python train.py --n_layer=8 --d_model=768 --n_head=12 --n_kv_head=12 --head_dim=64 --d_mlp=3072 --vocab_size=32000 --activation="tanh_gelu" --norm="layernorm" --norm_place="pre" --norm_eps=1e-05 --positions="learned" --qk_norm=false --attn_scale=0.125 --bias="all" --tie_embeddings=true --parallel_block=false --init="normal" --init_std_qkv=0.0205 --init_std_o=0.00511 --init_std_up=0.0205 --init_std_down=0.00511 --optimizer="muon" --lr=0.00119 --lr_mult_o=1.5 --lr_mult_down=1.5 --beta1=0.95 --lr_head=0.00375 --grad_clip=1.0 --warmup_steps=200 --schedule="wsd" --decay_fraction=0.57 --decay_shape="linear" --final_lr_fraction=0.0 --batch_tokens=[65536, 131072, 262144] --seq_len=1024 --doc_mask=false --train_tokens=1936000000 --steps=14188 --dataset="wikipedia_en"
Each number is 500 + 40 x the weight over its row's rms, rounded and kept within 0 to 999. Layers, rows and columns count from 0. Numbers have three digits each. The size before them is the row's rms in percent of the matrix's.

# layer 4 attention query, 768x768, rms 0.0849, rows 753-767, columns 640-767
100:467498588516567486510441493492486431419482573493470471535512493471476459510456470513499549434456502505524549513466501438506509543502453502471410535508448534539490554487482531511411470543489521471484472472521422498491457533472485564536511500424553494495495524497484561467494553461592541514483496549485500510504465463509463458515457402488490489549395474562485514503490514448518500457496
096:513456466497531527552512521506493466518486529461511493489550497482508382505518482470508521488454559497455502466489522453464529545519413483507490525467517480504481535382472537505482526532437517471514432528479492527535556513469500500472497461456574446501513490472478540475497506603466522479560514516535473518534511492492518491438570486446469476512486545509541486408515506503469463414488
092:516538541459507487517530480501529538520440515530505500448508489572451492526485533517470494514588610474509531506486419503478481525566483489540455452466560502457451401484499475500497474375481495523513578485465540532549510500451531415560479452499475463436497505498444601497551468539424511466568482473580454527522502429469529574512539578546522530467473474519538473515528505496488497449499
097:532537569503490464552479510549547505508529449438484520580556483431543511460503506422465482481433547551473442495478553511505485483491488562432508433469529491448474572536565568503489484526461539532472482456468429548477603542510532498506501474579443550474470530529481468461530519542478447427517523537567550484486475504512484485616382455491488497544536564542541479487472513585440528465448
100:548476472507541485487379534461469493551475456529468552472543530493581569448531466507439519444466512527517488533467502539523429569454440491421477477512458524474545444491461459477525499512533493467485521453460539482544456521489511510467469430472542541480481504442484469462457503583525557505544509509514505499547558560517526559466477604490473504449526486481470532480517504455530513476541
095:549535536537509449509494465488523551465503478443394484422454528459435516491515478491448501555546487532507533407409486532525547478476521515532458423451481582511497480460437563465416556484486495490568474566594481568500553467529495472514461558480532509506469505445553477461497490507569476524592482516505620529514560512507534518565491486519540512473531504521548500539537510505476498502452
095:509445583482451519463539481554533480447469565493511455453514513451458480523499512463569455509514538454501479429501442471438495474553501474428469455474467494492510553486529536530446478560528525462544457522550468480518544508521452499542579483537460452547450475523539478471504475507439502541542521518443466574459460500539496530521527506442481523515593577462475521556498566485515455508573
095:478537618485421459523508532549470512532576579529549484452501486483457476481464482529586490519489510413457571561451545514500508503435481493513490513449470450492454395481494456507480479527511531512496570460465471497460524512438490560507496492469450514525495484515485525543462479500516469481491548494491465472452483514456551500501541515465502514377609429491539539523474526484478556511441
093:550470499515478405450516549547456471542536496500505466548488529518471496547517554489539481541536515522528453529448414533572438463480534552512457468533497551518473506530479539517529565426454454456511503538548486517538513513484511516518487565505540501522464484561534617449543559510477534508473492491507444554507508445536497538539536466444463510522519501591573502455535458503535541510533
096:548471521511463441520464538435503482488513425534441451492479516488518551403522461470508428446481432489481481493535527439524477502519496524563486526459531440448502467605550473483483514458599442428465489540488531523507468571563543446486482483424543481555517532540542428506531478499528510443506558543507508473506506514561503515515522486575548485428492524535518535525498520527571585480454
097:513540527500446479457426506501550565550560550556475519558485573532612541555533460432550406520484520493528514540532479460533453527551510492430518526537529477538520482485489490516565471568482523467475499467440470525490481527496498533557483565475528472470516497560463497502473554492461436524487531527520491457486506477464506533589558541497468501523481462544481516510536472528534472514443
099:501510526521491467484522481533431514518484546430535423502453436437373488503489500533496522531525514516512535526432431538513474509530442454529522398463516449471515517428467473499505531504500511457557554438528525482561560472502475457530501503443509450474473477547529497521516560461529514555438521453441479488580528400495577460513508443559486469511514589505553531503548485540486488496481
090:598468511411515497512439443484503485521500445431479504561484494483479566489535527498462516531505568545531478612452534495562543539421477528541537465499527499537408548557501524539549484459587547495480477479539438488490451534484537514520504524521496417497500513545540454585547494462493519532438453493503426471424402492465432521477500495502442536430434520515478488536424529542541486508536
098:446510515459410465518431454549518527527482477522496480484507520470511448585497546501624552507432436559505494494461536551527557465543528535519442561547401577510532467537543552469541482477523485487559504503545513508430540494549575464493473496495491588517527527463547478465475453503440526552596498482553488442568458547472493479464475542487470555488489486513538456473477489504497456497509
096:599495461540554513555525570516497489444503446532542432523539513578552482544540481496502537526456490456492534506502540437433487518468505545509558495602547417437496537586537535478428482562534516515481451467478504500501469484516496510454541507496546448529489530567480542534512482563470485445487450468529493565462533539481507565520469555500538525472500490462531566509460531456528502459440